{"n_layer": 23, "d_model": 384, "n_head": 6, "n_kv_head": 2, "head_dim": 64, "d_mlp": 1536, "vocab_size": 32000, "activation": "tanh_gelu", "norm": "layernorm", "norm_place": "pre", "norm_eps": 1e-06, "positions": "learned", "qk_norm": false, "attn_scale": 0.125, "bias": "all", "tie_embeddings": true, "parallel_block": true, "init": "normal", "init_std_qkv": 0.0227, "init_std_o": 0.00335, "init_std_up": 0.0227, "init_std_down": 0.00335, "init_out_by_depth": true, "optimizer": "soap_variant", "lr": 0.00362, "beta1": 0.95, "beta2": 0.99, "weight_decay": 0.12, "lr_head": 0.00753, "grad_clip": 0.5, "warmup_steps": 200, "schedule": "wsd", "decay_fraction": 0.862, "decay_shape": "sqrt", "final_lr_fraction": 0.05, "batch_tokens": [65536, 131072, 196608], "seq_len": 1024, "doc_mask": true, "train_tokens": 387700000, "steps": 3015, "dataset": "wikipedia_en"}
Each number is 128 + 24 x the weight over its row's rms, rounded and kept within 0 to 255. Layers, rows and columns count from 0. Numbers have three digits each. The size before them is the row's rms in percent of the matrix's.

# layer 12 MLP down (transposed), 1536x384, rms 0.114, rows 872-978, columns 64-127
096:166087134162114065091107078157147102124167134146172144129159110105125153152109160151121134122129153109127148154099111099145150137140156151158157106109119115135069151141123117134131112090071128
100:177114121151124131158148141127116119115123134091082101111111118142131122131122139128112114095082137110131158115118098073125144119106116121125119137117131099103156153141129153139156130132101134
104:128131151125144145167127136128096144124126141097127123108151130114132095109096135128134112137135124124170090130157141141084120079115150129103142112130148122131098132142129068151127148112109162
110:104130136123086115077116152121093134091129098162120142107136112097138130102123085118101110128099166119156080153105141122143138117130087146148129117142138118138147128140110112102100055100151123
102:099144157110124145101143109076093139138142138130103127122116150129134149132170120155114121166143118133138147129149121128118157088147181138178145099162143112122129137165188158136159108099097122
101:101101151126133172143141135131131131115138101138142149170114134142136117115119126132107091131101162116122166139103102147141134100075094151113106101131130122167128149093110096116089106114098139
108:111162152121121142144138153112117152091134088110135165127157160140103173077129098112139116106172130127118155133093107117085105145138130121141098124115147133172100108150123150041138110102142085
102:032132123127137157106103170138148109141098121170193087111120087129135088168112107180119132124171103115099122098086138140125109132114112109068122146154101100089122123118107136153112149105187124
099:102144136094111107161072099168158129136082094111114144128113152122128088125116114117127149106110060119096126153126121159151160138122145126084134101140160148097152098133063153102143124130162124
111:101100106110101115124168118076088154102136151153126142134130147092159111100115114144147140119163192158123123140104119137113100082111115115145137153141140136126113102139111136115101154136157126
096:122136124151135148092134126083106175111108117105149092115122122107107095149136166121157146117143111110129119096098116140122072154111191103149103168129111109084157142127138143118162121083069142
092:155131133131127124151118169081108164135116127138109147135130143120151106149160110094084145090108153120090126102110096149183140129121136133128112137124155112102127097132152112116150142112089143
084:108110143138119134172121109095135141160146114078128112134151134124097115120108133120125199129118141147166125096095105135120116113132148165122111170194099075140121184102100133097107100160170125
097:098140078156145155129152129168157160136129123088138167110087098144118141117112109141110135110106121151120141105109091123094151171151123118155106135152143128170131101136066128084142115134087148
095:068135099151099079126145136093136142153096093141142149141127139104128120111142123090085151096122128089148108169153127126107110099138122170098131170136109111137091129126125111111107111133104133
094:122127137139096101066112150137141122120079130107103108122134119099164126104132079124128133135128103127132131124137153131137140153143069165150131114126072131138158154099108164114126106153162126
096:093098108167152141129131118135139111168148127162129193126142100121117107117108139123071080147125146147142158124133151135193150129118138110123141120151088157136118101123178120136130137099136129
099:134137145125111136142132094100124107109104094112139124109156185130123093111130095150153199091146158132136115120105087140133136163119117092104128130114124100078122103090092149134147122125109130
108:128127080112149101113098136147117103132142109167111124121128138108137144085094108111131116071125152111127134122126133109156119117116105184115123091184120122093139150115149119132113103119126101
099:074144161096105115079104159086099116097133113138175131130128114155089145127110146114119142082128109139102128129112140095128124117135114126111144091091145154139142142098143098149135125141141135
102:155113120136140127141100122154124130146143154099087126079090147135129138086108143126121124140169109134133180141108091105112106164091096121100119101146153133167073164157125114129138135103094134
115:089106145128116151097099140111120122154151121124109121125132107138077188150147145136097139101140126123123102171148166120120141111130157139146129139106168087140099126141139147171125166128161127
101:115145112119132135122087074140128145149131138122117148118137111147105119154113085089136160114117139133150152129149160118126124154125124131173154173143122107120188115113140158132153118143081141
097:072118171143110101163101130112137158132115124163139136159078142110190125176118145134122125122106100111136115144107163126120148136147106138075136125126161141120155114149099157145151136120103169
090:147111111133151103106105153107134127095102133144128131137181144134104123115148146141103123117106139105101140165113149147149153142116120088150124118142136101131145114120144134135147113179097138
092:105113129097091119106116120124091106122112119148121136142130148125158180068117094124094119116162126152142126126137120127174119175132163092177130128156086150133097118125169110136120148075100105
108:106093140156104115134117126118120140103137127089133132158171119157132110111127108113148118091111115149111138090198160117098143135123147110117130150112148133146146102134128119114123139132112108
103:090109110136125145149187140118155137128130114125167147155110144136141109114150137127174094134095103152082079110104127107149108094149112126147101124087142102117139149149063159099130097131157106
089:077115135141175190152112103137136124122125156103127074149133133128121116123141129161098115125151133127120141151151128148120151160119111105120077136140110089181119113096100098083117105107107081
103:100114135097144141145140122112118106111114096112090131135135120134130114153131130125120168157109106088126099166153121169129166103155144135122109119100118163143118157077128125139129132127151149
096:118119146120125132090128126116155148139125110100120108120101122125143167133092160120153134160173168198113124111133138138089141097115165165107145138126118116146130073105068153133124126145089123
095:101178166156149139104130128106113129120185119120137128169132093101140132115161185124141128155114125094151100098123108069163118109136098162120128095138122124102122130107129106115081135148136157
109:124130130202136080136113131149115118093115150129132100149129116123075075107108119118125120111106141079142132144158123143132115105120104144165129181120157123143153121113147141116118108132131132
101:139114129134142112104128151094136152127192118115094155136101115105122120077136123140133114113130134162159135159159177112143111140152081152086113113141113086088153114141121127125136142147104135
098:126134098099085129132096111124132135082137121087127130079127143104138124105142116131116148107093118117105130126126097142129154139110103149087087116102109056110128111144117131147132142096100099
105:151113135144118143147098164144128128088125096164127130134112111148094134136130128112114167139146124120139177075119148143115146125112079105122085089102103124123095119113115126111137126135181138
096:088103132115171129144166104147141100121107107108123124125120124109139121090138162130097115143151101096142088092089137116160153121092120163125111126117103091123144105126085134087127118094077155
095:122075112088129116135102147102116134130106138097123085081100143126133135125104125103097164094134128089080123139120128140135139149135132137118111138169141121107111158108180120146077103144113160
098:118135135131139118086096153124113123122110111104115162105154141146125128142117167149116154057097086121160131140143126122080144165161170122140112111125140110149131122115113144111166152120081124
097:151157103167191085135134155123158135138121095136149134118153115123109111100116121108174126134150144119159123136141117109148133134131134109099126158076153191138163100130111114129137124106116111
103:104121100166110130125100120103127131176093153120111104102085131127144110099069138089135131110131115119105128122125123104156164118181098113134106119107118120098147100141131133159122122123126119
100:136129083123156136134111148116111134141120132116137148123099129123110144149142193126116088109108113140131140145134125100138134100132151170139107131113071100087126104117102135075113121164145138
097:114094123111097075123126107103105109136135121112088111129097156108142148150145098121105101127168117141131123144118105141134182155074153155153113142121178110096159145121084092127161156091181124
109:141086140122155103137134124173177171141114147129149138112142089120110110102132116098099169103159130120143089128156156113126157143139130159107091112118108134133139089169087131139107157167113108
102:134127118120113125117134125110123123119101120153110098115133142152133128111105127116161104120125142083054106063133121106128114123120094131121123117090113089145144097110084153169093129114118171
099:151123154130098107108122141105144125128094086114126148115149138124074163131105116123123159155122142099131108121162116124112115129148135145126088149153164097137100147155156124106126095151140160
113:132143126158168136125082120144133142130131136149102146121166083168078112088138120098095162108080150099137116089165125139147120122126095145153114122106083130140090136129137118151108092152113141
118:124120150100148114123151104110108097104120123155129105142120140138132149111112105138134154146108166074196109127092135164141162172115109132141154152112126104113127116158119139096161145134148084
107:115119159122176139128141167142138100157113158143136148109135132130137116105132111123099156128104125115119131119107146149134105145123133119111147156150113101132179153108142182156100165130138120
099:093108095103074122116114119184139111124116106102081098107144099107159165133136155127144136112121101147122091104125119124130131144128119111163151152140069121122136119159121119143101128143142137
098:144141127157112112140136175161117090102132121077138135127096163169148162109129086104120128080124095112128102123134120120095125134120141130108132114147121108148074123105077171106089139084095137
096:160095143125158102146126090109146124150143115125156130132156149120112133115107148130149138111125094128185123129149183129133099170100074113116125128150161137110142103124131132115120087080118123
092:131127161122063107100119161123154171156118129142126159168131149142121135105073115094089139116135103089143151135137075143096126130089143122082097145129132144117127107142165135130139153113090137
095:146072156145160113132140160070120105150112147144126095080096130090145151110125101140084145148109096116097116123097142114107157112110074113101111160164126134141128099155103152123098125123104106
100:118156138123117120158111112133093129130151133154086153141145163084112158148072173123125118139099103094122150133129093133116110162162158146115133149083137155097146076112158118145112138126119134
098:161143142130155146151152093140155127090125146097120121121135097145123144108108117108120100096143137150124143104100151120098128152150146136122141127112098102167137132133131128101105127122127134
092:116102087102111092182135169117122120136135157120155157111083134138146116131160128143137096094070120115118129136105137112156102153145113148118123163138126099170104150147105109117124161157126121
094:146127141123134102140176113094141131132123111150090124136090113153138152142158164138118126147154111138092127124130117224112129129106112124092120077090101143160168145105111146137100111150100171
116:141127124131119122105102113110117131097122111108121160110135162131119127144150158126138078149128140099140092103122094154136103118163116128120153134143161148097133102121114140102118069076160131
108:098112086115113087161143119131108157137108129133087128124083110114139139153097153152145127150104131086139127108124110135092064102169136140125130127117101148124144114146149119116134107099149143
112:165122160115090161121148147171124141088142141115131111067130106141143117098115129140136160130133148139162114107116118126113132118084140154116111145129115125146081152128118189120110109184157126
110:172122107142145157129137147116073134121115128116130148135128159134114120090079150148129117147106130131139174161104095117128113107130108164130149075110153109164085158128120119136098076137143171
098:137161099121142153130124127123148098148159105119123135120117133116118098087092163167130075155102117144119117104155131093148117189131113114085132140153078116128092110142127099127128165129132122
108:138128139145143189145058116132101101122140150116105101164087132155121121115095153105109156155124128153091130147120118130128132121108140117102137147104165182110133141129103128136154136130121139
099:142143141105095149146098091121115149106192106098109085147135129115150157109116128125123122131121133115149148115094138140068102143143122095132096120130158133117137119116141108108102108142141095
088:121105086096113137130090167088107157106120110116145162130151130111123140137146101126150101108106121094172121139145161117088143184155164135160138132125197102136157104117123110090127130102159108
107:148150117149142127094113072162138128144154119130163174138147133157139153161118142169142124120133129133105123098163129120100159134092124177147127158110087103156132128138137160145134115128125150
105:137131108156130192091097141121181146128124152122091145123100093146124084154094136086123169144130107094148129105197123122102114098163136137183154144155137126156149136112173136139140137144110129
107:142144121157107090142133183151103131076145063152113124082133134112129091093141130144167068141170104141121045129163142133088157107120104134154114152120153166121122126141156110124143077135174158
098:147163094157187126155166159139093114104124163131106158145114165119162142149131119105093130102092141135138147091131133105131109137144113160120122102116101104111182112095122127129152134114129142
099:129123160148115122080112119111127136111119170142129100117109117116140108104134131122121155095124048114111122111131099186120148141124120122124126147134127105102145140119106141113088090110132115
097:140157118137114155161170098061103130157153120134112138144102123176122144138128191111132165128115165130137115140137097083184116097118143136172113121122110089113095117112066143086120142111120141
103:110136134089120148126118087107094137133115162110106128118139102103109135119129127130139170088127147159107107101141093119139149124101130130115137146116081131119165151137178141118115106093108107
109:150171156138138167113118149099133121135080090083071166089116160125121105087097105098089173141109127130120109150100136113157175109120106116104096099124095121111147128111156112155068095157120129
106:135118106122109108134122115089135081135068108149119133140142142130138152100147102148104149128110124133130119176129112105148111127125127126134142091119144127108129101094159158120114154141131120
096:123111137112095127141135111115124119114110116107159142107141116108132142125148140169112152154145061140154110114092138104132168177134108138116146086153151072106151147114098147142131113126106132
095:110108132101130156145086110181125165123094155132114141133123148158089133154134131133111120119087146102101122115104127094130159125092149126111125092121110112147109124126154178173073111157147097
091:118154179171128130152094102149175147108144088127176118144101151110125116100124154093101127075103161138132156128124136128096104148133106153130138125136151115136120136097176158149151059123131146
108:118150114129142095090141112157134102112140110128097090127115109144103138097073105118145161139162168125123114093139112108142131118127109142141120159154115105102119140142085148100082152109112105
100:122130137056142144100169103138138113155119133111140158117162114164097140112108122130132123129147144140125128131114158131196082135102078146134092143146135103115171093118123129126101097084148133
096:139148129160160115149099072131106099136154138145078120118133132109108116117143075111156118146119119123119109146106104107096139104145077136140126147117153143133106141093112118136129126136146135
099:161102130153111152111111117184106129110154127137135132137145158196162139129139122118112154165157151105139108151093120095123098150125127142131160161171118148112124093142082123133090137105127174
098:160126093141116175122133159091113154107106120114186105141163100089146167122157105147082146156149127146143126142135118112128117113127131143132145099097101092079127136139118178087150162111133120
100:125134132123124128140125109094109120103098080181087134163128143173131120133144135128137073141143077095129116122093136128121167143146115133131096150139096086085163117136142158125131114110126133
102:123112120079096117107129071108122108116131064139151143098160159120136105122119129113095128172091140123160118129135148115100137157152102136147136135104115132110104142141131099090099107168178092
095:147155157125135153117159142166124113114119144082163115153088131092123116117097151135102145152142140139133148096103114112082144130126142141100112159140153191125133122111128178068184120097119114
102:131130072139123137135175166182118089168173201105131125114129136152108127179131181141128120150112153122142085134172115154130132125095137089148109119079100078169106111147132141136108115099124111
096:117151137117141150131152136124156163155126125115127137148125132139092114114054146072124113140121112124116130094119131117192137101107139118102134098115117087101149133113139135117148121133110128
109:110138147138127111128118124099103120079105134140116120126128142106116130152127130110097128096118104124148148146167162166169147119082140140145079156152162139140139117122159138121126167100135109
094:114111165146149106157113121165127099135101100107116062121092137135136136138138105150138112142113076104096126125181146140146109089126101097136128152149161132153155127131122110153107093117150098
095:126122152167138135127133190100109117144137139154140107181142128146138094125145132162136156147142092082105173149134172109133123137143131067116188120132116111130112136139089122147159091125139133
096:146137161153104185131145093137171119147135131123092116125130070131123161098118164113134130145117112141139170172163136087114120119106105159110131122122096148126144148110093091099152121132116140
093:098133102122120096149107137096114102089142122146130122141112140112140128142117065103125113121087148085158099107134119154135141124101093091103122150110151104089089100138139144147139116103150090
093:141142145167102139070137154109146138121119135110079166157053146128123145157143099137095143106158115101087110130134125122116100090139122155154109122108130103121153118093073145107102100170111110
104:114089118151148135178110084118117144125083128141161120130106154191152140140128114104125052109132131123141118128089145129166142140129124120122157143107142132170163090116072148145125090111089137
102:125177102155143130118125139144135155101156156155160113138143116094117137109124123115136127107120118099142108114127120107144077122159164099127169092142145121076155092096140140135110116113145100
106:110094151112112129123146146114135110102136144139137166071112123127130148151106116142100105091117117138122107119143090120097125135165090118125145142198129162105151156159109110109128130106114145
096:108161116094119098119152127083161110119144132154147133124118149127131116134105140110113152116162109149147128104128086118111128172153091126156094080142179123133128102143147142126072127126081113
108:146143118099160127126147126142104112099109121114085175064104171135114099106107108137140046122123112134127121117178174106091118151076130133126149126123088102111118137116158162128183079137119107
090:159190145129114148122140091140145109093128115097142133081131126131123130136120135122131159058126125142125164084153150139150136171126124142144136116095158153112174124157117159095128124163175136
101:136105154149151068149148138121127162072127121137087124149145138111087106116105092156046112162121128092098144102167103135125146122115103153115119134095084142074093115118144134126144117111114137
089:157155102122117091138164142129132171098140104121151115149125132140135143124139120125127147129140144122120146103118102108114104164116132108112176124094157122128118131134100118142129109134144099
107:098153107138162163113100078118150116127145081091078137107163122117113108112142082076121102161144134122110104086167144145124109080151127161095146140120125106093094136100120105130084157112123119
099:118119124109113078147094121149085132139077148111152133155113086120142134193143115117091070160108098129142068145112129146088125091106072162128114115156135082121087117093134102113113119117078130
100:163159081089117164120134130152131106125148106100092130131104127143107095141148104116139102093089093085154124102126138123129123092129147092118156131157111131149086126165173127103163131080128096
102:128135168122150119154113120125165132119143132159113133140151099122133139129149107125158188099141149116174100149093096174104105112094140140099139157120125147115106115116155112146127130116124143
101:098117108141141122150102152143162078152090128143115119092126115154154104145135141146100119158125092148134130095102153096133146108113115092158099111136113126090158130128077174121133135090121157
# layer 12 MLP up, 1536x384, rms 0.115, rows 873-979, columns 64-127
100:162135127132100110125111112159114109121168133138139163121089146099172066102096159143140124131130108096103120137139167114056141077130170099154098092155119156134105100103107140131140146147162143
106:150104157089137129131115113127122104146146116130157148139125123134109145145141146138147134148181147119134137129122179152123131132171140111142159156107121138143117088106128137132103166153129151
113:140107082126162117140120110099107071146146139159128135119115101090112128136112134118155128166128123130112139124105124088099094163188086100116128085113187127107118127114144166135157102137152176
098:110115119076127140185102119147141122128118120136101107106118144160153146121166145176173121106139146127141138140126159114146153126113142137127138140106113111113127143151096157124126143154099154
096:113095141151117120163146144164133128155167136148151144154153108132126199111165094090162115114128116119090136124188137162138117133127114141104131147096101145142150116156123073110197132122085155
100:144067153059090147110110099145104109143106129157154108142140122127139123106170146138121096110107116149100157143139117100115102128162114163135165158149123130154119144118156165113121121136165137
110:122126104116110100137129159121126130152159178096110127122101132146113174189075113127116110132156090163078162071068171092123117148159121100110119105101173169112142134132139125113143121154120155
103:127126130142150110132091186131137151115132108115113070175095082128161107125112131135120095149156141146158148143083086135147116088137104123107103099135102132165137110103135135113145133111116140
108:148147123139149119129127149120122148144126103135154152090155086082135126121114134118143168116084122104128064165135152167109078130123144125120087082140103113098135127142124084096151198117107146
093:148176141131124130092122104142134169109159103098138168134177095093099143150107136102109141080114152131117122119101126130130097115106142143146117152200095108158139144144135154147126111113171123
099:104104115122137125149133107134112113128138126123170112127111108125111170115098154138134137086144116173090105141147128140118156153169106162083134147133109181112111169110097115135124090123168125
087:094184099125154168105075112143121129113112131145133181145168167106121107156130197130112094114130145144170133172160104176126122123138123100128100167138130140119135140136148103117168114143093104
097:158135170147099049132128147137132152151166145156106132107128167146109133109138150142207152105128117119151161112103130122150120115151087129108133096060141101110079117138106163127136123129070140
094:132053144101088089163148132134125124096147119127149139127114135122066154092095120145147121107183111087130133159102112134152101141106150114120141126131157149136168149138126117104142141178118126
097:111138089080163105126140093142138079154164113126102112117123092133082125132112109154129127132125113146164131125089124099128143096128159125111172120133112148126112126124126123114118109144103163
091:123118100109162172179099096166156154126131141136162116118140104136119116149137085151147133144124101121133103084090147139115127113119127140113126142098128108124121145134113145144140126103180142
097:112109127090146140134156125160114117092120179123153123141123162133147120151143147084119132168145095130123098133116137129165149150136152137167087130132176114128120151152132157158136105123184162
107:093102138143121099139150101156135146109140104157113091097116126099139130089148190144167110113110176129110145123154161135155161084100121173157087124125135141171131149140094105150116203099140127
095:135095148101116081130145141170146141126119140097140128112128149136166130138167104090098106123123101138145127107175168154125089102122140101138106116135118116088115121139109146120109110122129110
105:139088120141146091130115140139130133150107154143118087129165116107156123145105193106122115144085094146133145122119107102092160122113152138134147171110106162122157173168139131117116168153134144
106:112145109140096136136133091112127122126160179175174124135157120111188110134139126092120137115128163154134075135136126155135190180101125167137157120134120117126144111156096126135117146145129097
095:095108093147092089132146149108136146100100133143136128132098120101142119129129151118164081147131093139120123138159112160140137075149174139091075126102114139142117144176091086113135139121155122
096:111120171105094148146118132142171117113116133124144121134100115114148096161106099092135119102118124166125096146134108097133109123147140109136149163149129162081136097146092150139171135152144150
098:124119150105123119125137111125191128155145147081151124161144136127145148087100090161153134100114170124154136117129126111152074083146120129085172106087169123111117122149155122136147136098107100
107:153127131141081177109143106141125137110138123125131150177093111141103077129086157145131143137105146113112125159125114102117112085123159111107104138062161115171116141119139158121155114150111083
101:073114138147128161107141072084126123136116132105126139125107123125118141106116174139143141107115167118128139110168141115097134154116133124095102166138098172112115062157139115091092115151165144
104:147111169177135165125087095144144136116123127127148120127103121138061122116115131150088137069111114124141138095131131159132126161100166131114125120161090142157103143100174114129117183128155134
091:076110107117124157139128156191121087112118125147134140149106130129154105098169095113158105180088116136119128185182109174148115189180122147136113121136093190106112123136135150115100089165126152
097:127145100166089118099129117084132112125096144179130075105144135131154137163129122154178098175134126151100162161118161094139095141103135121113120134091123116132167094117117114137137143164140124
094:125143045137125136135127118149123123104104132160137131138133119099177133144099137100182142121122122112116112173166152147156150134085125100114117088168137207078114202118175126136093144113142138
100:078109101106118120106120083153115111109160152170160130091146152111131142145106111118164168093163161075134110134113178115153080129104097123130109158102138116118052134144140139111156101113126108
103:122056137080106143124131119126150180133098134177139104102114087098132136099140166113111145120096123103141146123153114141169121120122130152096064136108155128123131126101131089150140155098146128
099:155163077102111125104133120134134109148084168138125102177102128126133129176132169096143131177114116111074142136140091162113168109144148066110108152140103163132128115155113138089099147132113145
099:108183147109136137145132117115147119126115155106106161146114143112141165126098128133166092156096154125122150082134145126135108148082116115105166108112180085140127127125088159083125179103136142
104:073155133133143126169143131199139097180138108142126120177103100130107096145140107143098163126150185117107137141177137146099134124120122122064124152157140160137114123107153122081144156133131118
093:171136112090127150096111091115118136088120148114141132151136100150136144121136118155112132106112114137133114147130143134125122111133132084137093099141124134116075106136137118119137146154119121
100:156103113160140121147151107093160118094134097106100141120133109119153130109123125135132130123118175129168127161116156102122171138102121116112152107111128165106117133135127142137107099141131101
096:105081137107129122117138172095115101089132145081140121160104111138136088119119108124126114182115169127180146134104133141158156124095131143142129096132140160135105130153189087109147149141146125
097:115102167099134124152154136141126086137161155082101163135127117179114179133118132106148098128138142156119131097120135163108147116131131122140140135167119160168149111117127146161141148099124135
099:141088102094138095165147114113130177119101113137147126143155189117106114142152077146120119120137131120140120096100147112109152123123129112083098103137107142150108128120148144152110140114116111
099:072123135139162145130104150137136110134137149111173128113155179143118120107125112147116117138124095100111125110116153146149202114078116146118123110111139142150141139112102164113144116142089089
096:146144126188142165105184167121150138118124151154136141131123079139107086133145138094118133134127104133112105134112170123103074138130068146115168124140094139131106138093122093107140145149142137
105:134132106155102175159132141151138095082121108130101121142197096151134092123130164149164131095142081121144121139133140177124115149118149118153115123151168120087128118123122143107115116134156126
111:120113119169103143148109126146133115140130147100129099169119179146130160104087110124134125151163145180164145089114081071098134127142107101097085124124143147118130145127145151136126145153134128
098:109116176135121141158128142102133114126146112098141123190137103156135141123152135142141156089113108162116125105119123116138129115157130136116195129103126171112163132125109190102125127147169093
122:107148136188120132153136118156132125148150126121140123131100182132110109136097141133117144105126110146097138141094134105117119151111105110124155133172105136149126141126179139131113104173124151
106:150150128107111105152172088094167170101123089159109160119141161150090094104140118126154150128158117127128138087093168127125127102162101121160135107137132171132141103147087130171081114125150124
106:115099111136112125127124113159124140156110122108126128103106114101135100133117146139108117180128133155116138121120106124088144150119128122129157134150135106136140155089099134106110147136195160
104:133116120120191140137067110146120135110116103140105095113142102117116135107093111116109127143119084089142144126127144116106095166127156088132149088141153149146125112103103153148129140099145112
116:111110142121129153091117087072136134135130132159105099126148081069128116152101155141164126144149113126123106141127132096178138107137115149171130060087118109118153149141195099119149130138122177
113:161129095102131118105117116120141133153143122114147154075144085130132130135136140156088148129105104168132148140081186124158111105158133132156087115078129154095115166143087135155125159075143138
089:093154154120114138124148072157092141094118103160103100078147135094150134073167146141120126105121131148147130120165142173097142091157137122137150091161105112146103114143154124114160088116141141
093:143155180085138158118121139117139098109121111162144090128143086111109103149122135131141109127144105137128139134130142123098100130150131099115172115136117145116139149097133089134122127146130127
089:139135104130113089135133112136102131118126170148127139118141143089119112115118137134103132107139149096100137090081135123044101124092119157147147144124132168139144169079106121127109142116128147
100:108143152097122088117131117151124089155132143146171140128135160114119151138103145146139138135146104125134158164140117145146107131079121130133125116106120156128137123162148124150133144137135124
096:113112092148092128097141160128096114107113108085133125091104138101116157100140178116172110123110124064103121138148125110100121116079122136154140174082125141140158151176133090163118102138118099
096:099149109163128150169115137193112125120125141099128155107159097104110114154162110123143131102117155127127133147140112086117137158122114144186159167156166138134101114113124122134108143137133105
112:147121098131121149155144099135104135145150176096126128108118158118151127104136108107141095126126087156113109120116111123141117167152179077105152111165173159146101127110163170130131101126099136
100:136117180150141114119130122130132115157153115121093124130127156106168171117102141157124122121158129111132156118120191144136122120118126091098149152084116146136144166112128166176124177161150109
114:095110149112135109146131128119134135108127098150146130176146085129141127138099152134143122083104162157097140121163151129113132100144147150154133088144121145144139154081178149142116119168102141
101:144085154138175125175140129086167110159169146118140106127163099087133138089116127127140131118107109140116117147153154143106137111140104146183116165167129129161121136137115091104111140122139096
093:119133116082132108094144119124131096102111121148137137160126116111097107132129112130072119131133089088134089186118139155129115084131132120109125093113123105176121132195135152190146118127151194
105:142179154128127146143130131136118100135111148148126116117150105105135087132119130160135124132137150138184124097127115096137114175164174111083130153125122138135112110151092159126140120175135125
099:151128121171145129107125159123157136140162141147185122121152142162131129093150130137154129115178119147111156072154110153105124117147157120114108139148131114119106155088119157094140131158163104
095:084173155151121116148154117152127077123102163147128106121135144188109123129131131116116123150132123136086123114147184161161115101143146119146132111169122146087107161118096160134122118171124133
099:113140133117124111102145067140122132097083137081131117168123133142064138144161138128122124099139122118093140178113123142113177128145131168160100136125119107132116173128117127142203136163134160
094:123149149162116088131152143124106185097117098137174141114167106087158130146132123142167154097196127171150086135117138185085112133160171158115115151135112141105150105148102189136156124140116109
103:137128086141160101132144151150123164091151120131134133133139104130126103106147093098124112128136132148089085095121165145108102149103134141140142081168128143143130126126145145130133119185074156
109:119089140145139130168115127115143165118162149107136156131119110111131112109119090129165136109153136144127122101118082138156150127118106133139143140116111206109152121139131136176141156174137131
100:114133105106130134119168126108121086148140116161138057145173096119139142088187104130132111175136109175107114120097131120175154131139101111108139130103152141115112135146130136156150151100126121
108:152124141129159160110102098115137119147139153078146121115157116111095173112153128108142108134161151131128125102141126136147125112136121114099124130121160132125080148100099144151126126123133109
098:068130118075159126134135107139101148122152164143122148157111131120155148146165083077130132122118128099135108097123119128118136123109139150095116122104132131145102141121142143101122131087116134
106:103145146121108125110131166165122109135106164126106133149101123134097085122095116154084113149129121121166149137099159101121083125136082092151146074109106145156092140125129109132192099202118136
108:168085179135143130136146122115127164103143164143101134106172142117128115128118130100136191095143176114106144123079130114112103139148138105139117054145107127113107128136110136143087127110132166
088:140160144103103146145114131158105163160148105152107150141148117160148069171107116157142169143137128125105109110108130100108096098152097119162081152132164115134144126123148110117128147153113148
097:085116133132136127097140136150084189183116145123158100149139128087148157166114090124149154157094105130103116145111094130119162140130122093156111125129150120091102149144123150128183129134147120
090:153097109149149134099150130137085104073101136106091161145133131158156124125130115135151122149136106128137158116123119077144129133139146119146121141140162181123129114122103136168138156091123140
104:147133170154101105147094151120130124165109149109107121148155121119115136146125122150151137142168151108152096154113130137138098139118128144131187142160124195132126089136137172136149108154140123
096:116181116078121128162169128098107106144104105138149166106104081139146110144125099155155154089153134136119142094137185110161112106137124106116113100147093113142126108138124132118161155147166139
090:127149111155123160139164130131116141105120135134097135126148123087143127165136124137117152130157165106161125117098139130138133123106131115149123142185139156078115122156095110104139141139130142
097:146121147154138128116157119145117118139083141156118147155155124090140119128162121106130129113116162116120122117110115087143126133129113156137149071123125086129111101102120099087141105116150141
094:120147080150122131141184142114107114081119106161116106173135120157153067156137080117129118099118106120092118151117131137074114106129114102143137144103106126151142124128147095113128130112161101
093:168117095111108126129160130159122132138144139163130086114155120082106109149106127148141146143104129102124108125129134117137111097147108092150113093143141126116134115090102157155134143152088105
096:106094127114115151175150134136116151176106108126130144147136114168143122149143109119154146140116144147123119171152095109169165105123136110123124110151109157107133113127143142147141127126150090
092:131125092114146090160095109123149147129136148145104125137126153120154138138125102130117130136115128153086128095087134146144157127081066128145116156122131113098120128099126154139092152163160131
098:137111132126145109163165158125108158134138106125118136173122156137100131089122120151129149118136144139109136141081111132145133105144117127177109076116154133144143141138136138125154116135108124
099:098104107126135114123131097133137119112121106085181160111120136080135145074130086126139173126132120142118146129100104132149123097178122109130094123083123122131148167103098119154106114094151121
106:083138104103150134106129153128135138080152146123147121117148111094128134096160082111139119166172097145144118167135113129109098189065122118096115103114136151165100096091143116142088136120119106
092:081127144115149131144094120155135147131141093113115140130149097148115117120092104096102153126155132120134104107159124074120152084106115094126103122101147134116111139120157106114114135164139145
094:120142126116145144132132121166159136113147152147115153108101097138111123130158096132158110129155125104093092161144093135141119177132155146135120112111178119130077153161173136092134140106125131
098:116130130114137122127172189090126179178127128136137141107153129128130104147096119142150143123123118154138106129138145122129152115118137124131116160114149098126130159128139091109148145163081107
110:147135141132123144105136127137135105127100134090150112133117097138126124118129164118115059132143138150148134157123070117141098088117110076139130102086102125103117120178140186139124102117105137
096:108100111119141110170116094134146151113113136144181132149170126126166103085103139150161127128093117157133108146141162128151159139078119108143117129115085123155128148110163111120163132109115139
096:098087095123127116120108143107117177090114102112107139152134125137111105143096116121134103146139117116129120109151166122113125112137101089110123131127146142175153116113104145137102113088177144
105:130098142125093118115117132153145113142077133147116146119129167133121175157139144082087094148093133138172146146133156155107152117093153141120110167136126130146129105168166147099142123135157120
105:188148114137058083159186151130127152134107137141099132131188116117165135107071125146152137075116153123117153113140150154116129110185121140095100108123093105115154092135125114137129134173093152
097:127116118162133104139147134129104160157143129105158114089177136143123147118109129120138090127105125129135135165102170110084128075107172148151131193182133146119116124102119140129134071147146144
101:140116084125130141160119098123106150120166159108115161137146096161119113113122129145166100137134159185117144116131156121097102160137156122136102121107111108137136092083155144186138094111141147
091:127091094134148108127095182136136111171141150127128122133115148144135122135153121153095171137121142107126120165112113129149148080121144134083106123138091135091127130104153161168145115094080141
100:090162133105135130108117139106151107127172149136129152166134135151133117151137175139128156099149153170136123151132141099167142177125104147105153110159147146133131123151143114085139128085168144
095:116142117163157165167119116128115165143130157146144113111147147121107116106092124109096140095160122090109048172114107141100160098099117107095115130135142113126127143126054130102149132132110092
109:096153123145142152086094124146107112135121123093104166125147184117102121114094110138128154129132120124105172116074160102117105108158109098133148093146126124119164105116184119167154129183102087
093:081121115101115134109155051136131145115091131118136139159172108145124127110080173119126055090120116156152151185114160116107089128135150081138147132128094161137140137130162098135155103117113092
096:090117160203127086154115121092168119140094181122152148094150123085151125120136126171097162140148119175106139142124101130148115121139122137123090144108154159126126131126141124170099158153101164
090:135145154135111127121121132115137115137133150104145117154132145106137146144143077127142148125157128080169094113137124115087066085134159119168105132126138142102109126128158142133085106125118149
103:124125180127142106097158140091106150089143119123147117146154143175139144106121139137145143076197131126095143159156145136126128162112135132159131176121135157139094097150140080134100106157114110
095:077126167119103132117099087117160116110093123140142175132113121110106135084141130145134115125107125157144102113138136135130171137134164122154104129140115133116115153132116104143109099122137144